Weights of a small transformer language model.
Architecture: RMSNorm before each block, rotary positions, no biases in attention or MLP, untied embeddings.
Training: a variant of Muon for these matrices, 134M tokens, 11369 steps.
Each number is 500 + 50 x the weight over its row's rms, rounded and kept within 0 to 999. Layers, rows and columns count from 0. Numbers have three digits each. The size before them is the row's rms in percent of the matrix's.

# layer 5 MLP gate, 448x160, rms 0.119, rows 352-409, columns 0-79
101:495466544523553493458547551468447480496466520558570514534502524521527422502479552474459587516479498479411437528426515523481555501539383373527380464477534459521497585500534534589504432546437509518487466533560395486596670499441360543516484531
097:574593560463475471504532471487514411503494514445549476435536558444508452560547483503482462533618453483488518548455521433561567409533489504429543420454486551471470580555471593430470498478496558526512438542457474492513472572466564485556509525
094:518595438538524515496514456592488448587401569449575523519622440547482531495528531503496491458437569544442510518515447589421468572494437532435460450537525488498620501553532418447568529494454552525576416539513505534462523540449470561543561453
092:516451520484461465468618543457473340476536471479371572527500556530531558510656404500385526495506523515522462540528527490553574479469591524548588596506457537461582524519437471518481490526552486494431482502529398510523470472481477471552465622
101:378487523379557497444514510571520455482521577471514494361524498544501388538504522605483469579537543511458456516452557507564485495384451467498569463487549478588519564581513429476528470521460450521534491516563440491550519556494463462467521531
105:471525616459470391552539557466457456557546513495517606479554506590508501483482572475474572538537491512468440476551440470486574457535454446543447403543466489469442505537514453458439475550436405687469528596468460456467474557443532510514416495
097:514439469452479543448532462514427515452436516454608507423491464506498541508478510578445501490512571511565508506443553515515353534395517460437537478467454408543439492496457496538495428514505487590411452497485458519531472493489531475442515481
098:503508539492530451590506402464519535504468508495559427545471514439549564513332448495526494571445452493529551531456538500523522532450540544436521488414463501464572571486474513450491521550448461409422448411475469507492488526514502401584483560
100:563446528442488430474447573407503507466464549483514463540501425454459595533454532504473571503468522506549585495398511525669542505424514453502486554425438364448377458533462483525396415508479464469552459470459406469385405541446469500538533489
094:501472497524565487542629494530470490452542496535532442489502500530481608478498575512515493410413519496533469555461418489505437504436468433529442522509507498513463539530475553475589458564407513551474492551414549491611492507499410471535533535
098:455548540386561519531464489528587476478507476495390523552374548446420518530430565544496455441511401437536478508467546539485437454567494470496466486350443531537460496538446527543502519549458579465403460416521574490513423620552542504461577464
101:474538444500467526500445448523493529469460531432527489499511500589483434492486448488499417500531458611436492434479355544529499492495453479482552530451518467568417597497411457508487463589402413518514429476466494417554406544485457479509474620
097:490512528562492463513476430482525534507482443535512491434534514455548520561565514484399484617625446575535465430666496490544575474534524447517559516509425462516402534474429565536421550561417471578562537478613415570522533456480542498494412445
108:504506559518488531599391502554580451546545544534491446560467561491450483473519548508542522424556481514466443466483457492507461457524548554449645501479471553491408475446436584568566495553446413554534448496446491556443530433485560569503494475
113:463571509573399555506468531533524450515466466479514505460502473534514497480545504515493428584480407505453499390512480459514516569519525520562507517447552451518420410604548535486559534481422361438506506401510506455542585546525582521462558546
096:553455399491497518506517476470437453486496501550438436569462505447604582565537573435468412476480516462518561495490576551570483397537488500527438486488569510552442549502514616481533511574436512480468498536469457610556549539457476440430480547
097:456476568598509482547576556476538452438548429382530575398419508523460475523541538475383472566517510547477457580389399504553492434454493518602439451510524562457513530477501456493589540457425488477508462524446539515482542483453570472418518432
107:462541455524421433520491522448607521478506477448434529489560458540606588480535649497540464526440496508470463576488511572496398531545521420547502470488517581457397416628533543579545581402446417608531468477496520521486474565538476530526493518
100:477541484513520467477480478515474494583490443484481487589503554548508456519525473543524556558462448535476504553549475621431502448502439540501468433516480607454556432478527587459521424549453523493443456464600481584469470511521482581530494629
098:425538490504536605522429509555513455437497427435527493472431484409446570548485485560476522511561460556478419590437531437412608486508469528502564456531574513500500516552502514483516392438572508542454546554518418501486545493549561498589467450
095:482402483557512505527535425448522487530539480501396497490402472513402508487472441402407504550587477582461505531475410425537560452492452498449554524493568426438485564471557543534523446455503445538500482470547613486578485473497504467464517515
103:479563416570478393478484490428525499485496502411403514476459500575509487493427531601497452480567527523574612548507553466592483489491420449530581550547524399426482475562437526583456492524474480495509511505518502537570525485410529491473423486
100:404471519474536522415557475546498605558536463578517413493457426521511554555425466600493528493599487532492407433441544480467568435480467492474570563507540434513475510594474555441545501458478488591619499532454443476493479554502596580525432592
105:473529441533488537525545496536397561425479507499459448496515457489452520518500476516419520512498489560463522475513441514521544562546503484619490423441463521634503662500477497579520493462482609442540498450545487574549451519471444532505483593
097:425591438478440499435477444560405447482565486531499491512553559494491429515525419570460483430441494536543451542574482516550491509463444514477554466586491416444521481451519527502458484529511521402535519496529468620540490480573494448582523509
095:551435427511520600469471470533383585464490467553494607480469635506452440607420497525504402530455361504508555557517482492480458408514515520576525410471448559529478516505494572491444457586492496529509531518522497530432462498498460434558418455
085:584370473497459506478376465476491446469548470579525541458470575517459446460538398438586494519454489517466453547424470470405514488440471454568437589533576472473527542587568482480492434572553515555428478527544478480471464474495547525519431560
094:390441525500548574421515533479462510515461425539566445541566477522482463478490535509537431492514519587505405461450593511537505446453524496550481443396440603479498519475576559437493543479497458544537435599522520473541515482433438479544442565
101:493484568479444514467515556483565507513572459478522459368538512510512454471433433551492610485539482512506521452458566549434465503448515490636505561538522517553487465540557544556475434484447511471543399555401479568536496550420520413622460495
094:488500620548563544547537573456497384497447472582621523566476519523541537498454524504437517585465515588531592532453461528480477524563527500451439539559425476669510515488564521546492546427402496499492496429523519558464428525491499365520568448
102:469444481461506473458513504480577508523463444519479534533513486516604442510469497580459548540476462433530621460557534472608439495581574500487504455430595487483507471440482563522592579453479393395520568365491547509517450560519473490504516439
094:479484574527423538507591487506548472486424527450510557421473479563449545476573563545502446505495589543524502563440425548484513531527590403528492470602432508570525547506475414487509600483497462500492463559493526516529469496506446410511545445
100:511532441499499415463605432423443511438464528483573497401549419556425492474466498520467463545475502491513512495551466509531519473549473494463572469473480438597506479480465544568444449491481478490421545619548501590523439529440503460465491512
102:488501604577424537586362495513514650441615479492438527510496489477492504554550448465661576445491423521484476492542575471602440556566447540494512513509538486540447574484522540543528565525524511515525546468553523549470499563490593542517526476
106:485495605459480559535518559413502498526502500401563478607613533506501486548588456543562502559522465508528536483481426533590506500616516486552530524444443443414477455501471413459555560585523438433469534421414466550514565431512435574556528514
104:495549493441536413468484474580531534468509470452486479473430581395473616501484570550438522478523480563576475483546549445477518539535582443479497525369468510524439656544533445471530583510509487462459423487524511567537450497499600536593528559
103:451515540543473502482501472503500523470572463437404477532448507592550395531514582538475454558485458490521454447404376447454449466475551476521467490552549467483532458573480523513544488470504513562445571550547459493524445528545516453512421497
107:476469459481473479471437475509359561503556468459491409516452594526526515430517475511518521437519584462397475614548445523459476509513518454546455454526428422510521374608489608486489517548452425505484549541530518519461445497541480517560505510
096:539553564425587488504439501540483543463420529486501574458521553521476568486465510457428543494471539526469475531500546448495549554433594469559457530484469554533411393515434446561513460373470441510421452425567489541502464497499466509535530521
104:453503437493471481476490451507525504459519440578530589527569491464434481483476490592593485515570613514480519471486537511534511474555473453526600523392495579437505556442554506552580347562552471545559521511512512560416552495422433434476536484
103:557470499542453507469539524444575554580534473474570528464415457442592512465591427574518521556446450573532542484490443565544488307491554469529496509470422398459485566557517441566483495566482550455531523506526513508438518467490381544526411549
097:415406464490482483472463479467339514408526470580469490461521505464390402529572600427514589477501412482473476535428504449506565538541514487424489410502483437516462478519463437428429590457400523517468458532495423490424559501509450500569477457
100:549474488509479495458566490534515506521386528591506566526515607491508443491499460460470476451481538550471403488594526450537462492528582527480464471464571576502577557527491559505489464473494426443418530372479519537597490464446498543434516442
103:535441544481387462521450570554467560495477516533569445477470584593459540490496514515505499551535468474527435532512544510467477476497453474546605548453441498627423486487576517462544490605518520528541484563530476484370507409420403520531488513
095:574519475474489469504485392539484564442535415532450462436399516460545490466523479519580471424510537569541509420524515579489490420557512484567518519518519403472431418527508502568561479417562489531476648523572427484486621442497504472565576479
100:516576495476537463424427474508507486445524537586497498524551575420500553504517506531511543468547486540502469435504550445593378464561532440487557416459539504427385461447523633592537464441430571533456509487374485488523545523609564462468498553
100:474464511529614551437528517496452432509469440540406470510555526588545546516474489544437519495600487435491517581470460610591409479419455516497492446538530466476447554566427473538481498580469454490508505493428428443533440531492381510523505386
101:537406480394495407539460499521454562425429558455487602540509503566489536504468541420552423515477445528581502447555449465523473489536522461411568543508451437440484513585499551530475555442451542423519459523515409360499465523426502512514394501
094:452511622519457512510515516482510529489499443459457502358460533476507466425492426525480508534508518486505505418480501539432557503530494440485541412489455433501479483435492542574452427479518354455502498470571561469555350503589464479539486515
106:521521438540532530482475527549461536528621537471438449508509596501512620520447584517471368431490470514525555473541430560568555538417380519500415524451546550518463502454525485466475539449493538509534472514471525498396431511474444549465394447
103:494500471451479493467577418439506455472495548561539523500535602553483466497527462595506574517587513515426495468515426542527563486469596430538420441421473511564458507488560521480499433547552514482497429531461432480486480518454318484591556487
103:423547427561535431463486514523515511501436575493467481462474527458454565555527533571478522527542582532421493539522506447557471455556392457607522487451553463533432465472545519543444580563579511533536576551476524458495433476435476445529475430
100:547464457508575568554512517401480482500466566409462445487436539508491508447434545517521491504559506561435505535581544620383562520528496515586451432572492409542454498493456518586452473501473515485502509509535558502539494502529481507592503494
097:515501496496532514545470505535543589495538564487516616555496547430477530469476494489542447546542464572462455449575412503622413481480495517555427416437479501517389453572448445343463492506564443555590522501531538507529483507476489535450538450
100:541537435483466411545589421409558617489487450486527497515556591501501460540473522538516472474564536511551510395505491453545499489466456477510517496426485493429507479482473408539567413507545434526474509432483582552622496568567463480502544494
112:378448526550528490471452531498521445444446511444504522447532540495521448446457504463462434583483466474572517583470500593580446610543522413550574415487536449532390503567417460499428597549410484562521498556539405487498500515504513488511497549
096:476382520452494431460510462535561517554497502549454483531515496475539446446513455608477367599469495476577609540454469481564456501465547533551525516470433446618529540566426453492490470436614530495570454562442481528496499421553483432571448468
095:430634462527523533483445459551571479509484555468503506564546507486505558437492514558433489530450475552502571527567446500469574514411498520462495487510540537507426511528537493464569550495448522459619453520490419599480523512519536492541592386
# layer 5 MLP up, 448x160, rms 0.118, rows 352-409, columns 0-79
097:510476488430495476459560585524470497527455483493468478589533485558544485518621512516585636415491588540481625460470537570528499505554441485518473468487500467462455530454543538473533477518565572477512474536531409519505488426480461426545495456
095:561550353536577530408512484541566466506561502536511479538499567431506489447528463507507420475570524455417546460483485513552490492494463519441537526466479478557471598484421428536576433556441472447556524454457520580397418604462511511589526536
097:530555565527447435518566476483459475415512411546497465519474484427477499493571469413447424563498490515456472573578474425542510547569553407520487438455536552503539474489510563498547412503537412491476487472526407484576509525559569459448562425
097:395496469504523491514503412409576481428568468519483482498451460513507515472543517483467539434492503501480477516386431437512510546459514429499470380371488511592459550440610514535536509539633453496457471602435509496508526541611452472440410570
104:583537537540472542529487457458450507571480445504470511556467489318456583497597467509543514473550521481499449504539430569499560566529574449492508502418415528578473457464562498532480492571578473476539538501480507580490488510426499444495489526
099:570542446545500610418488476485523492575528501501567494487559527453447509435426488585400555487513510552569560584431515560473390541516555518526456559558559508564504506487535524524517465528538471445483509382485542488595544478549494469438478500
098:549487415526546432482578494527462451540457558503540417453449528590449560500427504495560554493524539535518423423406529477500460490477412545592548374466544468441469498646496496500534495444486552471533464453408558521548501456516595469493434517
104:514448476507453392524467441528524466541469558366499505505509422453510546467483515438475489524471537471513501444576493462568493499473594523489506440486468452462455484573472573459592455527530499442493414496488547561490539439536555472515498523
101:518483494590490460571415618422514467579520510529576507378414481536574471572491489524502473504598492481465448466548515452481463505605586481484501595538448545465593489482587513516509487517490461474493571481509484449449499386556497464546414498
102:521381529508503560485598451529462544504486584472517514536555514502513544490538606568571495486544526517490487550551504544578540612518587400612524426402488541410522487509554504427638443505498474547500506547483542521536411598439420511568558470
088:444547554380535480597604642496555428477436580472506497514524448433405493535506472550470490533479466457485570471504547544523430467502551554413487486523379457553430511494533511526414534561513613485524532438485480507466478586560558464465478526
106:457512492446554466446465423442537480500516470468485426499584539543452430427597465500493502547417487497534514515521479523575456482550441540410505472480604543559518553485490537476512563515480418541566386468510430402592465586542520468505495452
104:434409433528515368563493412595522474526506546585456415409573589495485476494471490398510505485602479642511578529494432571553521492579575479520501505499589550502486458523482508540591507490465468514519418575508572482487613495468550559452549491
099:530504601577514459420537545533467521387504479456518472425540524494503508407482488471537570511541524501491597515441505496515540544466542546496458440458437665501532449557519360438542398462578473423447481564481428494432428441468412517523504491
108:463478534520495460653536501552481508453479481551470521532530466376510512540507457410543459488524538515536470483415571528508560519511494361447543482521505596552443575437471402554386419415479503544486431620496500584427463490434444457514460465
104:558469446480454499446577462501450441498467468505490474472459538473557501536571579415458462520520516547463514508527621495561553462570422515592471515483555509491458435506532584499518519579549451493452413546500466565545506518456462452421492558
090:485572538435488512411468477451538475503477562508466476542596508523474463451522515486495581428540483519555533509540491556551628446514486515411468511509483537574510514531467466537375397575505544476529505526401402492444509535528520509513491482
102:561538565474482474455514541448489467524572540453574513561532550547466499475509486509404491518461523513487431476445529514417484534436534506501542464418491416459517508503484589424549508483516459523474513504512532541585465399480558496537513474
100:443435538548465471448431601482479442427604432532510480516355416456486519531484526539497511478470452524512434524443563474474473543552390539640593497527506443531445474473500575474483471456464480423464494530564502488511472548475551447561593474
097:616440567624503558427497458473502546436420439452514517509587530488528509510525407558445476448450403470508477458520510488486383458473482543501488474483490489578471614474376428524520569514527467434445536404444570569520526480476570463499567493
101:444483491549516516505599508527501557521455507489511491505522505443518509504587462516558560507517384447491583502405502458530462578445465529531502567464491571556569489449420411487413479399551547537486491462505530541422549465497458472538478455
108:506502487457451546509487473535530515546468540537440462547576550477426556486465494433506572528515530515467476489579557448438525433505417514448570432431447556509512543456552488600497509470521629392487452553594525534476491573424427497549470524
104:485522458422422411448528508458515457484488551494413434483457455503425501494532527425563571408541604463455586464587488505602492505550504558513454537462578469542529581518453530444536481401478470519509545525492495515548434485535518495519423434
107:480506502545441549463489502465512509503516499611586496543518498396543511512533528486475558429441454507553455602512513467452481454498492447420530541470467502493464359454495503477546521471442460495578567558389526473392489516505446454453457458
098:367508504472441532507508444571446550541491498581531485475433544573500546520527493569364528545467505602506323597500423522485421471427529444403503493505522406559552448559487445488447468528508463448536523613546509564506436531501518398508505513
099:527515513482552498532551460556578392500562518467437506468466555486515465516587516466509434627487477434571471485474534484518562436522491522411536479546410490472464568412465492490567452577468566530490506548536488473475516483470457583593553497
094:491540514551582552535387458480564510472495444497514492557488572495484431472531504589491534607424528463426537584512478550414538519542550469472494538474524504484564557603521513440441421451552567500506391552578542504469467403507501448516505555
096:428558513583534484564559519630641430446545452481510489478518511488566482451467536579502464443490521497554541446549431499458462600518553578482515499501548537488570468584482521496453528443546485482511436504519404501537434513524502504627486537
098:524497421534490499525551508609492527461497497539596433505559493593395542528391482488511401520510494418426549519564507439553508519532465542445535449507558562467460494529432496563463468510531485374543513504465473567491507455439602522371500480
098:400414392488431539485427463489521586506517580496538444397502520544552453479461448472516513522556561560448526531646537526411507565469537490563408407447409497472517537477477504541587456489540498446404519469545472452509590473529482456482525493
103:488546542553535535513474483557457531476431606515548462509470446452424462416535592482540409422449499522434437566487521472494462498467518518492409471528370479497494480564488527409542466400448499564443441590469544461518560486491490555547485567
092:491425497451484485571474596487545509453486505523396412541603480452486529501532455412580474504568572484527513517461508513520405461592400501479500419460515546500515501487582671400488449456584475488548458470414448493458625499509536452543396495
098:458469431534521486539456457510505549455474560544472470509523437550590499473473492439494492493561502531449534507440526456414460492493501462487434496428441471491512632491509526354558509529536489484576519460405443449490524488489574438504566470
103:552527431541518510465601524482510390465570584466488534528413584567438526488518481458519502499607542453504426507510472551471522542449474450514483537528511453541462492505508398498405443546522491531457319603546534527440582489428439520540518542
102:416506479485527547545452530535463525491504516445466571432536495558521459446534546512481548547414475476485422520569497456538540488404486470515462572407545455565652540572558484406552490494511508598452499497478478526478515471458472414508545468
105:441437509588549452561501509560527583490489394509506577456465564504601472491503464474481539422521548543479399411492539519578446488477509415511467599515468531564544453486463522466487429498511451485490423530466424531437419577410478431493530578
105:437575508508536467558435456513488588587588493515499413491551495563618407534476649424432553557429485531469456552468436412441536523531496442526488566562485506493476527453572537464454463489507512499454537548391487555452424522523531498461519520
106:476544549470451511510437512514505552502500528497496466460544459596590485459502419500604499513526495570467512493481460436550472466571485405530508532485428552522515451391542530438468452595497505625542546521528506551471440523391558489550522451
097:576487414548552494524483459415429468410543500510486550446506521437440497592466428547419560435453504420527411490560499428512511636504536462459517499513444370515493435493495530495418477451498527548467520542487492438530477514519427521504464452
104:562492399549462515441445519403454461453574534579464527568564533555487567554588493536542546548544509496471503525488511490476540560433415513522545491481431519467418606530424530521506489562489497508527601507440521545399505496446453511504486533
102:490496425494472465536445495512502543502519523569468512507471511489433484519459508516488475502478581437505430517526499461446540474458514523411536498451453557493505428457594553529636429543482467535408509508417546515569422451540435458502557463
092:558458505481493539383391507484442444434434521526544495488512495496490470547600499460569443479549525548489520567506549500530555445473556507558484520504488494432533473540584589563440467438556422457522524596419413448457448480530545424543460504
095:560522485431469495528438498513468433503466562451451420510510483525523469467495441479565526518535384464427521355508493482621533503575519440601480529576609463487457483512495461512501526554482463573458562570453512535588435484451509503558470551
100:517551495486583469448507437484501502477383545516469503516504383540518561506491445487503528494486580529460534486439556511490558513473540504426472541576494422436493528499330453465483584494502593550471512523480499425610535492505532616473477589
096:441427533484482483450538542531526522505477512509472415552490556562491571423435510468528538512517498553509604544485562528482530481523445428437589401535486485553470552501482693552483531572560553461536549534521493564451459463472540450547432440
097:523563535413506493460404505444432537519457454461567470559562529438560429472458463515455484534517457383539475483430510473589478544509514593468530622428594447486515467518446495430480521522444475542415461464500547509613511390549421521471526536
100:561469469507502545564492501511512511556526535368509608485571406473421445561453399561439558497420412507511480459488505476478432464581468484528562469574436487429583509502429516534555421528561539478475526418558551532459518421547588565507502505
094:374569483503538490504520472574406468550442498447440406512497523519395557415461546542582452483595419443510521513487506478581474509466509500471580556512477465495492439474456441435467577492545570467513492465536672474492481541476568507485528470
098:496493454462438387443481555388538591575532429467454518489467446538463447476400509502574482525504521413546544407458626594475493495556517446531510501462475457492412453489436544521451427458451504520418509537486601479500471491440539566531446564
103:526508579519591532600383543445424536531446604579358450513480520602495537458529519500533526512480536512463556356519543524526535581494526475552544515595466461476530408508576586488495437551536476523434557459477435499436479417503505471447571507
100:504397451551461474490504435466542472384429554538434474499527523463579567523509525475496530531425490500637567476543483628607441508496469483508498546519476537588506533418533535521492556536490433527481510496395591598549441534442492533439513510
103:592458536489498507530464425521529565472511542527404504457483477498455451572475576532525512553396441458537434438519510532569471607450585506456503506468519484448499524533438577577636519566479485392517463512505498481460513441611483429448485439
097:517421450501532504483484461566455497437425420610472499434513541400524434457517469490480490472521513496507534497549453474529588500462483481539467597527626464550525552531497457429457494458534539480504509558478458416466558580451448552488459512
088:476524490440535450552487558535568501450427460495506503529564484530499523482500471520465440439528466528599512509501403516480512512477557589472477615498486573657415466490557532419507548510565544610455494511410457487491410418447519503464504493
094:602491406481472492464481546529507498582481506506622486567515479558533574522553572590569571505520488550593471533525579499469534540498503475383487529561494457644535500536542543437489501480505552431504509544476529482522446475563532464552474511
098:473525587513416472511474444515462491457512500458463464577428540587485549498522482399471523474487511527500432537555449459515496493423449526539477485501406471464414493525517470501482528515469531543583591404524419467485535483624431548559517438
096:472478417490578515491469521487548459516469509464519593546494431620483461453530518540463462470517543530489485510515537537469479418438524529464545528549641454472517515581420567495512499552449432511480499589541493547517491498525482441465558495
097:475521480482451509571458474458559612465411526487509508494504534448493496483534505452527606512457413471508542506487451484495538473440467451377430539461498491463429453538460597510596489430426445531535541444500430494538512484427522511454509494
# layer 5 MLP down (transposed), 448x160, rms 0.0771, rows 352-408, columns 0-79
102:481506531535545459552497521537508458469451540466467546460514508514478552537538567569538504526501438448495550429500499530574576439408549560516481579469622512453497494454534533487554494478451535531483566505507444460445466485534539384471479421
098:491491520390441451504581518567502459476484507544465519497489513529489545419443459498523587456481462427531564475507559527512551486589415451400552509548544528522516471531478585541477525516587491598495479613474564597482449520483456502573580511
096:606500440595511531541451475487511615540476464480528477485519446472535538502444584568484522547512585463430505510499445519446481514496432482570553473570505580552569567502442555472504419491452529560496513438543578509436562519523415529570479571
101:464510445468455488417503477560486474506422471428486471498461468523572546560488426523525519473504480526442537479406607536425559526554514434436431523478534445508421433388469558479538461504470431469519518515468482527443496520401521471506439498
099:591528511399442456546468594452533455494449502543606440484453523558507499426509525504486496567538554443565504519456473513544491496540417461451530589504512550383538551501541455486663508491496398473488453537518443558542471493560496536431510450
099:529535566610516516463524508539450481663547488551481506562499501587445431423605563523436508546573593493535532517442483616460512491516558509480567424414517506492566547477503563565488453638559512474443444421439500495471482412469513465570526540
103:531465493529484583439511567507455497460541538459544505546519475520527541463520502467409426403529610466535466496382474526500468425429421547469503516466475449551410518554433545446480408470435494542460557502446500481520559529459475443584518513
102:526421476489571546518552587515561531458514498468485501417511534408488376444592523503492580493651499462491464482525444524547487461482500508490504481553512462527524415445535577514510446511521486466514534442492621538390475523580521579473575488
101:504499544484564524468464515488504460537538542510489504504459510451546447490535531502465372385526613481561460580517529544502474499552454475547488538536546474498530484519482617553468494643553568409524483447522442549553422513585616461501444534
099:547495461458508524540479509549512477526586480512533494473427456489479452506547547606443483415460456399602490521512488416481475465480532505552442499459555592493553481451509517568403449411452495507507551438555593428579433462404436506569464433
088:630530451502564623625489588578490497474483533430514433574576479505489565462448495545570509489443513430420531483549495515470547524579545431442503568507585471460486454500470522513483455524529485511564493546577541448572529546469628435597448503
108:576458492526589533482496484410498563437502477566538521467491508493517309490494487506487437363490434579412446504528470554552500517501523447472580527493588557607502524496458502491478502494370579494515516482450513460604508483447502494519520461
105:512432494472447559454492470453522547444463511491484465528527517481435532495420485448505563530470528423494521486484459512484459481519492555451523481463543592442502507589508449465561559460410574450444544480534456457467481527615549495461548448
095:480539443398485539552523504493601447578516434506450528557507456549571478537491479521534554485497451567575500482531586555425525536546528501507527560527403463588526537471578492538489499428439402550485575573557466524525526462457567464543545446
099:481535468508462470570530486445500502560497510553491462543489620501543667550459485496556589517494535458504537453441490468485506410465507463565475554534502383518469482490513535510551540406395499502525475577518485452601507546496486522491466508
089:521525450451419572511500501496412527522469460452475489435527538425439583571529524463501476557477528473493527531598499498486524431580465508472544488458557502455436552457565563479476518530461517496500510592527537512528509500515460454491491537
095:430478445564512465572467512434512550492504530475571494535458515488477398585493441438550550577473528453455444559486495483585548482521521485526426475519494455503514489545449597546638516590425551587492491453419437495547529476621498457482448492
104:531527492521521504413488432463437446480451479471445477537491513508459515478499474396467459495589540472421462511479583457379603467467441516463539487541520491443531539459504556521471566441511456564464502441422519604487472521502543478521487562
100:531569457560476517432521509479473519458605468529512526488496452472398491393524524452450488452537527604544539422445452486571478472443448528416470515534497552536492508540571498519532501519484481513419506329490512560501528530499525453516475533
102:649508511410524558459498492472555497545468560562450555556503488538541581432586504549526513462517497495473458607552431487554522409546424482542458464419546531492495523528498534484398456506433447441540428391456427501513466432505494528570569536
103:430466527481496490445522522501549505556423482457449496522556529505507410450559525474509548483601561516554555512501567498540483542493560547594455523431502473468507516426556537479530589508519495517522479483423588540495552386508435504455478509
103:482493481499512416463435472548494377562490536422482477558444561449556545560444456592568513544473499592470537553466521510603491468492511560489537492460629421541506467542506563565504490569591525480488531492465603454487465560555530446543505528
102:482403484427574502583511509574467488423524448556541443443515572599438557487544553451405477523489448453501437443454565485534556458459522487458495500522520582550503513508511463470495494548467400557552506553527514446457427536512568506567523595
106:531467457507500438516425486522487558535479436565451446491557482456445414532481475529565571586496528492446478556442460511515478585429541507441507497471584517539567497480523485551601532467555489494497466481542472545448445518539483553493511573
102:576492521492532580410566447492497490591637531520539484493549452439542482405492493480434539540481480590568525609437589550594539483459532521521380497534506474524508405477564547497471541541503497469576527429566504457528519530555479516513584475
097:472427505422507506490532585527504469496487476529382613412492512521494447504492528561512514547529511418464471476486526532538626424462441544437465539437535531505515553498521474573496556529479583489559512525584451491407575501451427509484520453
095:483524559418430572544521508527578515526505531430443507550535442403551425572475559419481580495502548522578542502541590423582434500517591423458478516509527433396472463434450505479544524423523515483605492545513477572509454543491448424484581488
097:545474527404469501448419461509618447491485454492452519480459401539526547467449509510451420491602527444504523559499441396483539568568437537491519581453496530471454420539493529520453481500475563491569505442555491464506481526537447434545527479
098:467579489475469554559545484489449535379459493430446566440527463536564538436533487568418484425515448582581543486520567600492503378404486497579443491603511559516377396482563549516487499478491509538502519490524528491531373559492453486485507422
093:573392576442486438524460491465434440582585503485560497489423510541433567473473391490583491516559486538604531515532525540454492523388475432488546542460443529436528535532392459464519481568526551425435475396513495517483453492537410479504510590
103:562498498515516551456464489441487531507424518409474555522463536454485464522584614604566495520618469456507523508498513500550566498508454516565498478505418518571447482481501621454509557467630508502412515513577586454479481487544427500507532603
090:468471580468488500521473466431533445479535444507443448493499443493568442431484464492547535477510489466520541445518438503517469571595466464515514513491511434565443401528582443400524537479515468481501441493436487490448561552475512513553551497
099:545408463510513448355624474502530497472515504455566538484483409548499446548499434445502502557515487410439562496521445493564505485500421485459424401461392475498484560301504547389529493493529520431532541484456484533440486456516480486486589513
103:478511510496456512438520545451541552563466571425516500568431461532454466505541476465475556431458569493468512526423454464545495436517477522462552465535507623388486493435529455533510582387469389472448493510529441392541484517547528498506460554
103:562516489552514528530475435448571403480590482540550535512587449528484493531508476500536577558612484431552472548546439552501489505466480419472514520540467461585514504507500495494554488557474443504403443510451488509388530437380496474436484446
105:504460469474469477465551542592448427510591508511521544487462569437530503569507526564468523478509560506509487496566414337552523462494460522598499562452449545528551419528485494566503385397469386612474561550547457514448572504454462470516571477
102:551512477500589501477478524532520479502438428532477495450609638425419390423458517452484505574538566442585522518544486504452464554498457462509456504502438492542540391468535561506537485536506529544529377454510492487499475473631442475494478465
108:498475498476450500486388497521550567553442618555487535453527451476500575508431514467542445476484481438526604542480599410471465522557504470540455452473425452441482536564438503523356460474509429473505528543503546606506578546375532373459500566
096:473531574462501537497534435518474439529617393565442520512532506479545567589536539437415404527485477451483506466528497602450419478539597593533445468434477521446581425469578463446474473541555545493578530466439523546499359447527538476499501488
104:475401436491487513461569507497528475405462465453460467481460512517513446436479463556623495563566458436499382449486552410488512469508461521456552596533440530478561541485454510451556480479501511503474552530470498523502506537562504497495555491
103:502489448492512577496585608574463506518554470513508547514417525623595505576454514485498510450458609519521415572484557543528571457506425455500509531490441566490557526482501565473535479501518586509515593499509511506570441541526488519504526608
093:476530507417566528450472469507531469489439482528464463495528471446532381551479582450442466539504536447455538535402471424470511523539417557532506434491502543502555438538521401507516575528484494464410486480568432560481510455573584517498445399
099:464419483491478449440471466417541530554474550424426539438490489517609485452481544546437494499504549490483624483442526491471538447483503475452486528421394471596418517429552543508472555547427456521559499489531433387489460546574424435491491516
103:451498488566453491531498532517480554481520421513549573526570404503591531502434471622531553492471563490594570481517521545538588480523499493446530510558495462475507494601495492499445549503592554458429530483465543462589580542542493478450550608
094:548613567507454506471535576499483526556506481482497498455473553479517610525501525532520402490512500455513538506484528404502439578533534512497452462508503459505530507559486536527560506481412461526590478539525573494507603508451486560577486469
102:507514544519470515551529424541440459488535482520400503466501527495560488501579474578488598483535408499571588451464473513604467562388560516463506574415512525430491514494428518442502538454507500507502475507540547591494562575573516581496496535
100:455484496549521566532515431545543497359442521472484520539565445383439545518462496615573510513415534530475533475502538509492400515585495521515463462528394462423583587440512553488503489435522539527511548449565443541461472477467537481475409464
098:479502544568530454482453544472488498585495483501523485578455494486482431464559488622572497500501450537577563523518536548453498564492505499549616507552560444539571483483494529562420520637515470496466473456535631535541499577469543596426586571
099:439523486533486510526524524513469550518472482456529517505529560535547577592477525421450546441502581572509560510565508473463466493526514486490483438546467557534575490490483397450532503485422576554509476508500401470529485486484465398566489494
099:462405521532443536480493398547554472466495508549617428589520426443457590563474534531667457459462471553548468595499520381475560544570523447578482491518479451473501474379535501544523542488440504591494457620487473479461508516456526490557577452
099:382565470467473552491511520510477525535601581527566514501488542591488460559560503557515423500482393425478494474491488534448502545538424482501497533442556485481470422590510586402552451533412520517542383456582460541519514567506527508511510515
103:476457409424653544499482450429472413427514502570556484551458527501419466499498473526506562451449445524427431431346588507480439443493416430520497488509511473480525534552532442462428523452469384547403542473475555563503524529449497604473467527
102:464548481522457521392469487511529445565607441539588620587537501547518466544606519607509543470571563484512456465464444555508436493429511447560493373550488474473443483482531463590530557520451477530488461477509493417501493534473489418508551501
092:483501496525522494537532427513458575457476394504497424473511490449535464512456497598512514432561428521601508501564417524548517487549639460431474475597510512474533429446536570591419528437465465474481438495463519524497488587523540547520445574
095:474510508483507517530622498589491508503495497354444631485560493576539412484537498554462537432506497486485533458529513523380463456483428553507561454550526505516485537453480487536470413491469583559469361462479449515416508515549510529434459579
099:563447514434575530513479553521507519536509478530501539539535600550527519459519510392481473501514509414563454590456496462519557497585452478460469493621540415507481463476549497576484483497482510427470437480524481546506487462607466467515528501
094:480541563599421455553493394487550517455524522601511521506497449475450421549456525542536597449490481504443495516537501482490441412489507497472524524560567559467575488469615458526440489585453486525431473470494537600504438407507463485436474465